config.toml
head_dim = 96
norm_eps = 1e-06
rope_base = 1000000.0
init = "orth"
init_std_o = 0.00399
optimizer = "muon_variant"
beta1 = 0.95
grad_clip = 0.5
decay_shape = "exp"
Each number is 500 + 25 x the weight over its row's rms, rounded and kept within 0 to 999. Layers, rows and columns count from 0. Numbers have three digits each. The size before them is the row's rms in percent of the matrix's.

# down: layer 6 MLP down (transposed), 1920x576, rms 0.114, rows 254-339, columns 528-575
# gate: layer 6 MLP gate, 1920x576, rms 0.107, rows 255-340, columns 528-575
# up: layer 6 MLP up, 1920x576, rms 0.116, rows 255-339, columns 528-575
down254 105:502496478475450490526510496494542479547551481489456482493537531447504504507514494526467494498500484515524476464498493502508468533483480469511521
gate255 097:477497501511470556540480483508464496527510538521491485511497535501462501474510459480528490501489488534498521491538520503485455503497558524505476
up255 092:494508484473502540493478545507509487527475524516484467532488504540487484470523518464482493499532519470476517494480504442520504527514556482508486
down255 090:498461525471527451531505499568469483473492513489506474516467511487534471450514501509510562513506516514502507495434497463515518499536506499554496
gate256 101:515506511490501523481477513478526485473524495493480501502477503535472469466491518512520521518514491495554477508486498517494436461505535517449492
up256 097:464495471498511510508514495472474530445505504513514513546526459534515491509466494479526476499473500504504497507505498477508528489488504507535512
down256 100:434467520493500553473493529449554499519498509538505514529553485563466512487485522454505526506484492465504495479503534477546500517473509467584520
gate257 099:502460458489491526515515533544478495469512538551503549474527502494503481489507512487524486539514477487501504518486493526530543482497517499497521
up257 099:520500477500514489484449512480533507518533513494503492504470509475520529464491471509509494495463509485532509491515486514530469578454498503548457
down257 102:491509484533473481499514524566478499452482527506479537526482480465540482469529499534505531534511482498478512507508541522464513442479516472441504
gate258 104:449494549489552496501495508479488486490500535528480518434526501490528489444481499522494503498505462535528465539509502478471516504484484486508528
up258 103:522503473497488470542507507529513521497510488523472459518494503524552522486503572476527501466504533493499451502518544476464491481492497519575479
down258 103:521488488491445505496480503513484467509513497511511527520466500494510503511483498532505497507524448519544523519453518511515530495511497511519512
gate259 097:527489489525526494555485482497530482497485515481550509454461496495485486489501518464516511515496549527499531492524497510504506497491475496508498
up259 106:508482504473531490524517472515489503517538437491525534522503531466502456496528488502502511561484508464517503456495489516527497501516516471481494
down259 106:512531466492536489454516527513477509507461484525480450489508540504484514513499532541477509463530505498463442475488510475503482482496498450483524
gate260 105:548477484510487490530470465514487560486478496511532481516517477498564493477508481513484464486491527517488506524511522413484491505526474501522503
up260 102:493505456483541503510522492507506457482536444478473534492451497503505487525495422473500509555461521473504475526488464534520494519448483482473483
down260 105:506486532470499486530514510482499446552503488470505514503503502506436509496516512512533517544508507498493501513505470509515467512532496475515473
gate261 089:527529487467456493528482506488482486500464494504509488479478495490493524512516515473507508482471496500471523486488446476488497463490492483484505
up261 091:541469516481505497553507523443554520490481542483512483515535572535494489511498484492500481490513524524543500529503516506530495527515490463512520
down261 096:493475512514482461509483519506478540484519473496522473497518498514485427508524513522525494528456471481497517498504492523505508532500505499493552
gate262 097:465522493490487524493466468538485508507509496545457491449475512543527510495503470516503548500480517505502496518490482467515469532511478527503544
up262 097:487460489485481468476525487438516516499540512548487550513485549521435529516518496511517515500516489523478531500487521501498504482512493478524504
down262 098:502481501506492526489488495529516491560529487523519499510485484517528474504483529502489510546557476529511522514503504481519499484513479492500515
gate263 112:535499531489504512499533493521485492492518507535457509508481483468489486527506523493495536510480476474543476513507494511537490506527474523466521
up263 106:461525441500507507577517533487517501470562511465495437513492505509484544497498476506544475463506466494494526500523493540432470517477448477478524
down263 105:509515414442518487498506558464477500485485479499509514521515509489547477471545536527463487498518546485507487475467504466488478531513465489486472
gate264 092:478488500477465497446493508488492522477512511524517487496512525499521500508436477548456478490512506520524522486498466479514518510480489444490503
up264 086:485480471437475507446526477517445497511523495483522461500463455451525486530448522550506490491478524505539465493491520537530529482517493513511518
down264 075:525490494533518510448512483527488507481453536526533456503481515474510479476468475534468496507481522512459513495504454509522480519517522485531476
gate265 105:515497568558459483510553519528519499500486506475469471472511453497495506515489492461486484496544478483489515511516472465549471463513505480477507
up265 102:506503552489508483493497502508463471530509508469494565530567505494498524522542487513486533547540530519519481485472508530523450474541467495468521
down265 105:521513507503482507493458489474482517495527488482487520506509524486485489519525495500475538503496512513499484505474550516453511545479507522495506
gate266 100:453507495479487546503493492495522503494559485486498485512522513507553486513523516468484530500501520482493493544511496549478492508493450504492555
up266 099:460483482550476471512510490508499531555471534519488476524510466471507510481512468463507535488514469526466505512468471515548489506553499494526478
down266 100:514450504483472493479518513556508489496496463524512562525479497500557527504503504464504483498527448477520495507503534496496524523505506526506507
gate267 102:513466545493539488519494510499476525535524503489490489454522495498539512479511500512499507454500481552499544488473509500486503507538538481460484
up267 099:528511521494507537506520466493515553427533537456459493476521542515518504518508477493518504520513453527532493498508503499491522515534479493453489
down267 099:448505492561525517458480462523488546511540495508478536527500473535558519482469506509468517523484462528473521525459479530461507513509474480518503
gate268 093:512503494456550508528512510434553484510525529530498496522463489492522502515508480507507470501525530470519491522493482506513492472554486448474499
up268 093:464438491499511506495519492550496516513483475519495552494503486508501477476526522509512520505504457522480501493522531515480547533473489509466467
down268 096:489498539522553562517463486457507499498463515467538491458503542485524476501495460493490465488464505544501525507497529494480503527495495535527502
gate269 104:458491511490467486493498509503489514485498563514557494522498525505487460515455517505539466506519501504473541517526478478498525522515497498494505
up269 101:477480524478457517524468500484543457492493500524548501527502488483515505512530495497471483467481506458489456454477486525488483487534472490446507
down269 105:501492481521473529524485471466487498467505486482490437525467529481501497527482503514462494515541463527470485524544536502483498474532486459454495
gate270 098:497530450535524505556465496517463516511508469511505477503568506518487540499516478519485486500530521489475541527483523495544508480477504482487509
up270 102:456501502518494486454551498476531460531514509515494535511472480486506500510519477498496493499486525405500476512506533464497516477468511469490512
down270 104:494482522496505426529480513433473520497545544578525513489508534515476531500571490531498466474515533489527453505478494462490495521475500461513529
gate271 096:493458506550486461526489548450502540472514475470499528511462509539511512509507467524503523462536496499473509545519464529489501502506496491489547
up271 100:469471442458484490521484480497505519497471510490479549526527510479517480517503446522510533486467564526512517472516547538493508496508481508538483
down271 105:485499510506525513473507488531496486515528495520510548505519487459524479497490514450495479458469442465505492514518509501476480460487510552500530
gate272 101:491519497461481470474471460498504505515515477514465500493516495510499474532485481493506484458479492510487479543506503497494489476548470523523503
up272 095:462490495501516498495529484504482512470521487483494485471510509481511510507503534491565511536520495542506501485519487530425516530479500509519495
down272 095:484485510508480485550467486481462484500483483507552532531503520448502478462509435503494479457496466527504487485483509521529490513494494463516500
gate273 099:479516486501463528522497492461500459511497494486459477495465488511463501526501506498507479479487514514526489511519484491505525542514475523513484
up273 096:493474534497520517490493517449521504509538524530498490468517493486483512528518505470497490507511509478508515462552541522490499500553494499527493
down273 098:536447544472530479502543493519517497552523509532520525464498486529500520533557486528492529495506514481507509477491447532520504491522538472509488
gate274 102:513497547518475489445445506483530526506556491494436449455542488522489491498473507483488497529499532488519485516505499529468458480515514492403509
up274 102:479468513526505475536481513490504498508443499501517493519473481501517469504573539479437531471507539527505502515476496519516477482534498450461491
down274 099:490479452542482524528498510488478497485511506500560527500496522466502522463533497475494470468501507512501508469519485499471538479524526470496518
gate275 099:520554508522507501495484490477482499455457494539485488541527513497535499544507516467533505542495455496507510476496483486512488521509510528518487
up275 092:484493520495526500494455494536518528498444471528460547536492486501492483502544486485532508487469512537504467485535482522512506490518492486544510
down275 104:458519507517494462499530513542504451499497460520446533528491513499520493522506497477505494490500489524520547496519481474512526498513466463514542
gate276 105:496436475496516512481443487510503516498499488503503478508482527506515534486505540494487478532509517484488522467539542480480488494492541495530507
up276 102:491490453496522502464483520545517525532567486479513503487494504522500490546542462471526487444515465552453499501575497523548503518435494475554482
down276 098:463504503491494515460498545505481549527508513524529507524484519537524523469508507500506504461480534502487553448515481559504464510490461490480447
gate277 101:494438505537486514526510504487464524506478530520530514488535461480491470561453486463508483506530462496508551517485492441541470500519507464495554
up277 098:479513473492485491480473518487533516524497525509528462487491484514525474521513448545507504476534519529489503475440540472522498522483485518458506
down277 100:504510495457469494495526457479494466472494504505562511499543484497514533478493519460496546437494468528514545517505474516497529522478455439501489
gate278 097:495500488501506544538490467508488482514438476512528490490518494523472492490512489517464474561479495521482460501519506546505514504514497468490494
up278 101:528513463520520547533510509474510465496466530528511537512532477495511554529519502509510482464513512487543523507482499542510513497482513451511516
down278 101:447497485488509488498523460466512494500514502481510477454510518501525493511503464510514443511499501467496537491514483502489460493517529524500484
gate279 093:540481485509485491514508507506565503470503483498540496465468504481518478471520524552503532491535484475479518523536470538520512521447535475504536
up279 100:522474535524472538480491491464443465543477500492451502555515542508498487504508474539462532459483474489494480501489540516484505478515519469525467
down279 091:451460479511488506504499508500498481508483560540499488515475524512487465539489515465525479520498468507487499507499531469463474497468532494475518
gate280 109:532507500520466516514474518513482504501489495518497509512461470466479516469497509500496516495508510495486488466518524442511456509525549478537543
up280 108:526528497497498525480478457538487500510506511494505499514529482489541516495515495493495495485493487479487477530486488455482509487511543524487511
down280 104:462534546517496496513459439461504481536508479493474486506466469481532521493476485543478515518491486523485527501491554485526489470502526494498524
gate281 106:514509484502476502471491456490478486508472494472509504433544552468498461489496484515483515471439562508529477503476456469492480498485492495514466
up281 105:501567494477467470472506465498530490507550463480496524458564511540529460490529503457460473513462501536549475530559535512476495516459582474500491
down281 102:495500482472484485481444472527507522482541559502512483479503521486492501567492441488533492516518526519461450508523480501541492525507503491485486
gate282 097:509485488491500535566521470547517480506492460474522499473487457452477499549520474486478502495475507471504474546524464496491497508508487490510423
up282 090:462511473539503537456467514486479534557507516474476519534535527516509500506496530476517455482474478485530517483496523494444479460524475499492564
down282 090:460477538497493498584491504492502486482554532512502489552517505503490478513474510529504532481502513500492528523453458501476476511505494491542509
gate283 108:466520509523491478457524484490492495490493516510526488476494522532540460531502505520499560526455491510522469501489476517528519549526507481514502
up283 103:492501499510491503496524487488492501495469522532497471486541472452472489502458526448511501483503502454457457502516482527528509519501525487450537
down283 102:474472485487513530556484483520478498492531503542558501571521494520471528454483511442520499467530492485506523492496501506462485490512501457530500
gate284 096:542506495523501540526471510516514487495513490557497502508468493497526502481525518492498509499524507510504537461497455498495432512544468495537500
up284 100:476461501524485499498490488500467515464499545485486532512518507510513487480489495485451514491516493502470522533490528479467497494491553491481491
down284 097:484504528492508508493509482540528503505503492469536478522475511507522478469506505485461532515525544556511490529475479504502490527515487469454503
gate285 102:496520509557547483516506475490460459483427489504463497503488500545554491530550525518492518480473571471463533517552506506501481512519530531501502
up285 102:540459492501487498501523500532525533517519470479469535488506474517504499497479507487482500499462515511532518478503528506469529508454479530467465
down285 101:506514521509498455508514538509486519528529478493482497439494502514527556498486489479545531493489510509533474505469506502532493506514467453522474
gate286 105:533506546498502498492531541433507458481529545540480505455466488522450510560467524492528483522470488503496499483494479507470533523506505486506536
up286 104:498465499491469555480494466517542518514507529494513498503467477468495487506525520552461534488477497492550505555490466510536501505552528489459484
down286 106:464510497526490507567501506487515505495458463541446509519506482479520485463482515494462512527469451496516538517500460515489477498509466488523440
gate287 104:548533527514516478493501481468472468484547498558490499505501512509507525490469529446490501505490521426463513488491484461486505488478505544517515
up287 102:523545495489523495515530510469538502466493458520496502467512535539504499495470528461455523491518470510536480501479503495514471515490520539470500
down287 100:516513481480481454480486541527512509504474539446456462459496525498524520517524524486495517507507516518491472540502496469517490480515490525479521
gate288 102:479514477530495510515480505492518515494481519497504497502487480438543477459503494486540484534493469472510506516506493474482535513486478485515548
up288 096:498494476502514505517519508493448531484506483524497492464525498478527490491489477523531528513476504488499486514518454502490505480505494532495490
down288 092:505462500467517444505495516464480505526488496496490509504554491506481502521478481496423512469487483481508471514512520592520546507487507481499448
gate289 116:447470496474484452521548514520460588589487480541478500485469509486518489478490483518479540485505517449500516439495499538496513462522468494514487
up289 111:490478488489500497512521470557486490528521437503511529508533494478514532514524524514536518491485516498514522507493518486461517454477513479528536
down289 106:497529461498508474492519513503557472509514529482479511465510498480463495466485515508501506536526519509465541523474535455505504503563514452507511
gate290 095:521480486455533502490495511499545512504549464476465529498478463480478516476486494546481510530519529509496526505498537540479493492490502557506537
up290 097:501547500514519479488500517481506566494489507494511497511496486477485525494489484496498498504521457508486473477463513529474520531532527508544484
down290 089:485472472489446478496519506502556497500495520499483543499530483548541437488532545475525493485502517499541508482536463482494520506517483527457495
gate291 103:507529484529469485506483517469471504510516521460507508505531532494478523444485548503497502526471538474525499500546508479479475514465468477578524
up291 103:492492494513464478496499523484511490479511515451539466513494478494520485494515482513508491527521497500514495489529516515463513480506526508477476
down291 102:483484507542459533508445501509518434469478480445485499471514505512515513447489530509482540498541504553528496489512505470507514481482447528499515
gate292 097:542451502501535519514513487494489496555494492487528529514490535487499522467491505534507500565500499520488464523494493468470499489503487524472555
up292 104:503504491469495493508501525511527516492453513508481492466544474499518492508532515491505522479483511503489497475470499501510457517511504505479497
down292 103:476493493473491472493476469520544483532483488511494482496525512536506526510497460487488473487527481490534477470527535511494504511536497468481503
gate293 099:474493470488504524534505499512469525451513522550492499503531571515502479478501498504502499538499518468510502550468505485492545519473499501467481
up293 102:461492539499450520482521484526502491546525492490468475464501512522484557482495514500491505473496506496497493482507494491490524523533548475501517
down293 101:511508502492423503522473497458505498515506479429468529502473467498549489525500516489514455487487486474520528529488538489492538506503521513519485
gate294 108:501511502453520509470515470508511504536472493538521497519521482509494522524487497494504519509559487504457548497512494519509514504501510497505509
up294 105:523514505452497483497519509500493510484469481512498470486477476499485502509541489555439469513483481499539502527489487490505491538511499495491503
down294 107:498497521455505551519527479491503494496500497470512471512514464534535523531500494438524550501538526462498495486516527496516480514506491494484500
gate295 093:518511565448490456486538497509518458494507496508468507500490495495504491497504472504506445497484537517486501488522502545541492497503483521491531
up295 095:518493524491541523540506479540522490506496486474487547520555532495502499497476497523525467463474495486518481474465515527482540480487533475476509
down295 096:486463544474471493470537485502451470501473515485505529528456505467468491485463488520495487477484427526498506476531498509510502442494466498478527
gate296 099:468507478480484493515551490452481504452500529494508524473479490504528452502477519515526501474511518492525499529471491499490499511533502504488495
up296 101:464482497456528532459503480486535506498552464536542491471537485492504441458487479491533516517500485496513518491514512515530492474475498478487501
down296 101:474520490483462564522486498530517453533533488494522485506524541525477556479493519461497511489445528533484461521470455496446474474504483453500529
gate297 100:496549521514523499473501465515488493432459553489533500519478471537524497496520439469521516483497538482465487533452525503537453530469515509511538
up297 103:535475525467484543538501478516495505486503522455489506500491497522495512494480473518504534469518474478469466541452538475481474476479532476480497
down297 100:493530526469488480507538492505528520496480458484507524473477488511490508513487517519535479495472496510517508517455511446479528503532538531493460
gate298 107:464487510477508528522541505509469530499512445502506454470479512515476503506516514466548478499489487494450491480454509508490483505525500506501473
up298 108:531486506520475510497478500524467515502486481501505520461526545495481483491466473546520479484480506504483493493484538516477517472514523487508457
down298 111:503472513470484493470548471495487451506485471488518465477548546530502498501489506514464508523505547523467466479515523502494476524557531520492508
gate299 091:534494488494505480558502474493499514485487522511505457474474483533493513448514508482485498506510466488495499495483525463508472494552488517491508
up299 096:530527515516487529490471490481512530483440494527501534489543499514484434508485517520438508533514472499461482485536497477526466470490489488498543
down299 099:494529462442463483528506517502520566517518496466492533520457516469539490498486540488523505505457517495552481519516511462520497484487503483511472
gate300 100:508512497505514487506494505472483514515475480479516482521469491515512531462466482503467481571473474507499504537482458464491496482538493510501486
up300 101:514511471506469519488524480487508485463557515536495491533471499557528461509456555494501511503564496526460538519469496515493520463490534474487516
down300 104:514499454512510496465499468498491514440488496437501492524500516546504481513479500449489521464525489524513492498497493535525523449495555506487497
gate301 104:532550511513492488490507535501523501501540457487544528454483499532516495493517535439504482487499499457524548521491478512480525581474507473478494
up301 097:489525476516538525479525482483478507559499538496497538461491472464555525523481526509512479492560552479483501493511487565518486538523441540502527
down301 099:501514469495502512504492503480491500515456509543490481521470521481568546471515491517468516487480507528555515505540508485486499488498501481483498
gate302 099:514505534517473534519506504495504526519497484493516467494456462489485482483502467520497515487515503498521505490545513501469497514508525496523501
up302 097:536491534484464491516523563501453469545510506513471518487475500513489483469529548521481491497487505484504506494537509502528481489474496538499507
down302 099:473491497518468518493532478476475488464499500459525489505447502491524514497498538494518495552506521487514446482477488528516466526505507482475488
gate303 102:515506499504538499501491515469508516489485539514497458482490529527553445478510526511524495507506472561491492505535476508512497466500465553528486
up303 104:510499513520530483534499514496514462481490493525513521464493476518494557494474506545492496491522496463462503516496481505509493492508550478521488
down303 102:472500526476479518493497493494489502512471488505511498514482509487530511489511507508518493499527523549489492495508501466503493544499496519514532
gate304 101:550492500506502507521457513512524523529476506489507524461472454504508523508521506510468475510525495491492506571481486468477563501515508495493520
up304 099:498468529518529505473476467497468492508503492495503472543483496482499493479482500481496489492464519486495491519528508532484537501489537518555482
down304 104:537490509458516484505492541505501521458488529444487485491481556516538497507479500535519458494511551518477469493525517512479505479474509473533481
gate305 101:512528499503498494565493477520542463462514541491498504455492511515526535471537570502491514438493507520482500465513514497532532507524555523484516
up305 099:509542486507496494499519521482495508483496494507509529510464543500513526497499507501511521513514497516547518483496467529478527482533535467497532
down305 100:477489510461515507531526487470498491558501486504511540511497490521497472513501528481477450479502485476447528498503507512482498506513486489465457
gate306 104:478486547506469501512512485479473487518459500478482489514517493464507501469496484473516498479483501456542444492493499501487558501525518502496498
up306 104:521498514559449507480537557501437475526502504521478493521504516518508471525488520473466465490482490502505540522510508498489483509517487452506502
down306 103:507492495532519499496476485477445529514497537454511530507498466533494536505470553508477453482521512454507502492469537464490487502476478525505490
gate307 100:477520499524510543507477501483540513489524477481521532488486461506486544499525510515505498491486485492496478521485492524492487507461532498505537
up307 105:475514494501520471489488452474481480524482461496484458446543477490479458508505535481492466491502503464498494475511527477451540521523458503561487
down307 102:500520479478534508507546494506432481533501502557489482490483492503523506498518527503517485487473487510473469473491492555489510498547511509522523
gate308 102:470508508515476503496500472438493505493477532466468518491516463476521509526500521494509482502507524469498452502517507465468476519511534471521471
up308 103:527530479492521563541477504450506499541525490506499483498484509485448509459477491521520476523500509517484515540483521499518499510501520476549432
down308 102:515503491522506485512453517492514502531506484489510526482492487531495522443444496493487515502466527473511501470492482549500462440505505490502541
gate309 095:526514517537501481508496498493495483567511554525530550523464499487492480478482485453507536506474550524528512504530472532524441538460454498471463
up309 093:490459502469508506486499524452478515479490498481464493497508518492470477488471489519495476490533471481469498518472492468483531496515516514489530
down309 086:473500482534494526516483503533486483421528506481533499549523503498505501506512561479546490503490510488519500468510463506535499522507480504500509
gate310 102:492510471469474518542498506487519505481475493531487487528547497444512486504493489482513517494536459493493504579514520514497497541488490539524443
up310 101:526499511506504511539505519464504489425526512492512483514484527503491513494420494484464513481544484496483509493530467494488525518463518532508480
down310 103:483452525472523496512526505504507495452513502490525497477484507499537484493483517532490462508545494476518525547558533484477496493498459506512489
gate311 103:534471541533468477480515525527495515496488466520500517504506500486496505496515552522468471507512528486525561481501497546509523501459525512513495
up311 104:464487521542457464533480462504527459518486483502462500462474507507482486534476495504503497495527520536547528494507537504493465520548439516470523
down311 103:544531510482432465528492519473518509493469502498509502533515493452495490491497496511493498503478455528507482507451526509470535508505504547531499
gate312 103:551502509512540511472500473535568495465506524454480527493469482514488531463504522504525499518516499522518503519520514502507487510568501541509486
up312 103:516541534488537498516529549464539506527457524535460567482486502483505491456495534508547476519558481500495517538488510513478471529548526529531529
down312 101:503504473488529553458479447470490497542522485524540493480508496514511491482542493504475545509513498513515482492434492484542500484496480508514513
gate313 097:470483507485486515479483488527492500491465500494487482482476516488508507476516461503514499524542496517545478522569496527502507469505472502490451
up313 102:512510466502484460470517471510493481500515524515488549463516487541522489471483510495530527514471496480489477515493467553509517502421551504499517
down313 103:505472477513541505481495506509541476491469491477464532529536500509521499488505483523499526485476530501490456513467520524462536506485532516468487
gate314 095:525539517480504514510524491500516476528494534520499517470496516437519485514498502522554521497501486514500496496520493464525521496492507481438520
up314 098:503511471511527508471449502498539487485481496535527480525480495478510512538476510517456471525521500466507511512524552497501485516474497487492554
down314 101:495508458548474477538502497503531508497505541538489532460504506528505475477538524517482543488435499534496514500509533471484447490499473506530500
gate315 095:510463489509501466487459535493535514477534497484490478454504531507480498494492485478488468445510514539484505514508459477535526469490524489473525
up315 096:520496472461513496487466531537560436448483475464526449498495486529457512516525469481495507472499471532502512537438500517479516483508519493502532
down315 101:473490503496490478525469520510450528529532455490532466500499510480484469495478515501535515510495483513477458462502515481487494494520486461514490
gate316 093:493515529482483463472505482476486518498520460476452487489500525492455463515535473561463504502498509508535555497514499480522472520490507500486487
up316 100:511487480459517452473472475557531539534482505496456476477511513518510504545478520537501507527505471522452502519479489503490487469511487481487502
down316 100:511515479500485503516503497516516551509495513521527489504514473488505524521521540505502519486495546457481492485567498557527479519493531511531495
gate317 100:454534478528511512442527496505491543507422469505532503478468519508440507490543481510515488490529486485537500546502492501463483478461499548500491
up317 106:475505459507468547525547489478510488481496503475524433540500496493497511504501493496515516522475475488506459496439541480445492496466518513469461
down317 107:477465484500504495518482515528565536493563485491493498486503482508450526511526482478477504491501471491522490532526465485484539498497461486534507
gate318 095:506510518529486550535519505492456489486552519533502468452494511488453494498510478506529434467500535507494481490482476551491486489500528497485512
up318 102:556504508529500495507532502495497468509494488523468493540484530503475500458509518512492522519527544507527520538447522525515485502492472464538533
down318 104:493542487516475509486512491501509482476496444476525517505541480542500493516525498459498535508474466520492517545475490484493514454526540477474495
gate319 092:507468508523477500492495499519543493493476526472530476466482542515520535488507521492491473526462491525548478467512485478496520498471520482492498
up319 093:544514473484518524482508513490483512519484530503465470512499507510515520503499541517500503521496516540459515474476503473498496463429485432512518
down319 093:486528543500488523495518457510499498478476482480474512526479496514497449473496505482539546489535485486458465520461483522527509523488509529487529
gate320 092:479459502505508473515507514526494493531516528510491502520500509549491444483538503495506470465460423509515507490515485519522525508447482500494501
up320 090:511507474508508543503512472513486476528486475512491488527498484551489465536518525539512549479505483525474487492561488490517518507522500487532511
down320 093:541505497517498485481496506501490507504525521523487494479520504516482497444527505451511479459486501490516443493479499519493517504507462484485543
gate321 103:491464528495508464516485448500474556492499531526529496539500502483519506508514490517471457540484457497523496489515496557482530527467504526492477
up321 098:517488521532500478500515487505553513516500462508502467477532447496499490522541467536529480477484512490478537457536497504461505497482521499502529
down321 106:516497521532453483513501482511538498515472481451493514463504528505515475487499521510552499517496511500514503492480493506508483486472501484505489
gate322 105:488535496487476500535500505499450500443547509499492457488527509509499548488504471467530467534480459496507498530538482464502528516478501507520556
up322 101:519543508520508491516483485528515469469485489580501488501469513467512513521511527497502425493498454486505462512506463516498515511459543505518531
down322 093:476501492494461523516583518509502499476488507465468522471525475498479524537484525481531464485448492472492497537504464482524508470476468509501504
gate323 100:492524482534526489518496497497520481529482477491496496484495520485467514539492515515519506487473532521482489492530542447506480516520515510529503
up323 097:473477549487436528530471527505494487460465503468494480476519489516510502487469484494486516497529481453527489505515506470472536473538506526486504
down323 101:479482485499459518517458546498499532455477523478532521507469455506513510453539503521517455510457514522458493510478502492538514473440486459507492
gate324 091:502501507520519467468484486504502457541474547500473513439499482443471498489474535490494493532531499505470487490501519545500524487485548518477490
up324 091:493449508472542530550486450517502478534492467521560519548468530507500509488461498464502550515509538479471457518492482530481461525486529511490496
down324 095:480528489517466493513486511495468555468505500490447523497530481458495503499480539479556471485463494483583500484538481460466517529472510447470492
gate325 104:490482488499535452477484485507557454501476510500508486502495507470514472492497470514534482474573523480542512483496485498488472486493499511520509
up325 102:501513513501484507502517506487510572516497471520506515468535476458526465481467531494523531493452485538519512538482509497532533528520522485535496
down325 103:503517515490527514524485478490502499543482521499458504490497565482483474513513501525501527481503491512513495516526551485486444535514496467544497
gate326 101:456519511480501535513521503508494481496541511461495496493525528495485541517460486480478513536477511469501557530453521461444495490497508468546515
up326 105:478480534459516493467489525487515481524501517454507511471502472506502543495476472480511506540481498501475482505487509478496523501508525500527513
down326 090:478516488511493515450523522551510485503527461509550531521456496521506551476455506523497489451496521472478469490507514514514511498498497442499519
gate327 102:507465506498468529547476529487467503480492513478557469493501479492504534408476480482468526526532497500513478494527528507512485529506488428530451
up327 101:503514497477472483534476483491519488521522504523492503498454534525506524569515461537493483494485469490485525486509505510531479504466497505461520
down327 089:483485453496497517527514493501460530523509506512531494478487481518517483495473476503497495464471517475499451498495556508539507534464481460462529
gate328 101:493532499450510546482554468503493536503490453523452507548539510533515503505511504523496500484488487484485537487559515501497478469504538479510518
up328 100:488492518503502494459532536516511499469507511492505507512522506458496443521535535488508504476522534505486514539494466529467475490536498491492539
down328 103:465536478505522457487472508464525452501524546503509483522523491518512485497460466499506512487488503492506490478490524481497491490488541526483530
gate329 091:492512544488452495478477505512513478483517518461471502512472480511496508478511492507513465514507500494523504542525442472501481495491481494488506
up329 096:531452498479519511516542528515482513489471519557486503465480519498500483482508490494510474510512517470470510478528539529537479454513508475499532
down329 103:505496470471522483557492498522546541515538461468535503503507501518535485475515472535524523496466468526430523477529466470468470529518508512470514
gate330 096:517475529513529543551511495530492499516537521488484489485481470467556541534476471486552527511470501478530478511501486504517479512539524513490495
up330 098:495477529510474489518510527544497503476509469457556525474508509533456515504497537481502500454525486492538502539506496529471456489528506484516534
down330 100:462506473513525492462472504497495501501470568505517482482496529469521517534541483465491456489522476503502485534536530498485482497515517505493509
gate331 103:490490501491489487530491498473505497464493460492500491519521468539517472494461543497540482471503514498477476494461534540508509472511480514479518
up331 102:466488520489526504514488512489499513472492512470481494481538502519520488456500496480503527524530451492528537509483500496487491471521527502514496
down331 107:498507511503478493512490515496464500459473486469517504484527529490515497530519503533514484484514499526520511515452487502509466510522512524463510
gate332 092:488523491515508470465524513530488469536484518517467468459404466500518515485485521491500514467551523522483495499471505474546477519469498491510430
up332 093:511485537551539502466497538449458518466461506481519514490536488507486461514493521473478503496478560491525519497500519519490506471500503474490508
down332 092:497507483475508480491514492520507496495497509458501512514585499503489498525476510466497512537502495526449471475457541513487471507471492544557516
gate333 101:512500540469497490501498451507558482493446516496492489483477486508540501498492457497474528537505534480484511522485538566494512458532502512488500
up333 097:504504465472490484532552515456486436493491473495487529503489546515463465501520495512500488483512486515490523481516487505476472549483507492507520
down333 099:469453505498533473506501507485472500535529550475486503472535498493495521531478500476534494541513490534479544495494484496563484469473509538507504
gate334 097:484492541474497536510498508495476505491522504516534511519500518467429515480489503511470487453519571499540519527463515476545464450515465501471513
up334 096:516484474480470541454493482482469507479504516454529461512423482512517511489496519471496504488519491468509492517456494512504528488486487474541545
down334 096:483434483466497489498482488511523533471523515537548464509460522474526527496445460486523491493492479486493503526445494476572501482493504471483508
gate335 105:507506521467473493474468486498519505523494548471487490484495525461472529552496482503513441487508521482468488513502496466497466514485495478487476
up335 101:490507501510500463488551479465539528491483501529496490513539449448471464501490499520489470505526509544485521517514527490514487526510524443546537
down335 102:501488564462488443536479470496493513485478511506460510536490432471508504515440493465494485479508512495492501508486489485495485512490481491479474
gate336 102:539449534473500516493560460501506499472513479495473496521524505508524548460487494529511483458481503524529548502496498517476511523481552505499488
up336 101:502482484489502491486503486506454477488471528476488455502493506474480493440426538501437481488489478480499522465464490539489445494498478496499492
down336 103:471511472517470515488559472527491506423457524470500494492535515493494511489482530490489511479521513502486491544527516489472482540525492478496501
gate337 099:487504492461502489506511484455487495524500514498459497524495530557523485527473501543498445508448481524504479497541493547491560432532468489521512
up337 098:510498500494508517466478507476494527530513478498504508523528523488540501527465530516511506490519499482480517501486486491507565468506452475499475
down337 101:562499464540484466500511522492477532483531486532542528510510482475532502495510511513481449494525470489518492505577519515477515525548473479493491
gate338 100:493484458481491462493522494509484491521457544483503514479534508471546521481468540458535510464479523501501519457531495502520506518476493488497504
up338 096:547468526471529468511491510527501489492497493524475478504496478489487464480454518500489492514506541471532513494469500520519492515543520520502507
down338 092:475511526495514501512502456487488489496500500507465509521512467474496478529497447479482527478507527506520424496514510528472503486493453461525471
gate339 101:527491507475516472477459492481491424425458537538496499511488471536477508461492508517516504522490486469516526520509508466518501500513506506523484
up339 101:508503525478492518498495501504511509494483463513513498529525484536479489490485516486459531522488520515508503531521519505500538475474554531493511
down339 101:463510458513493525525492518479503456490502474490490504518470517500487499440472519531491485525493548510529449507526506526491427488481540493529482
gate340 105:504521531489517472523468491475494460465538485532490529501468492487508511488492495437468512519467483557511516512514450463517527501515450484505519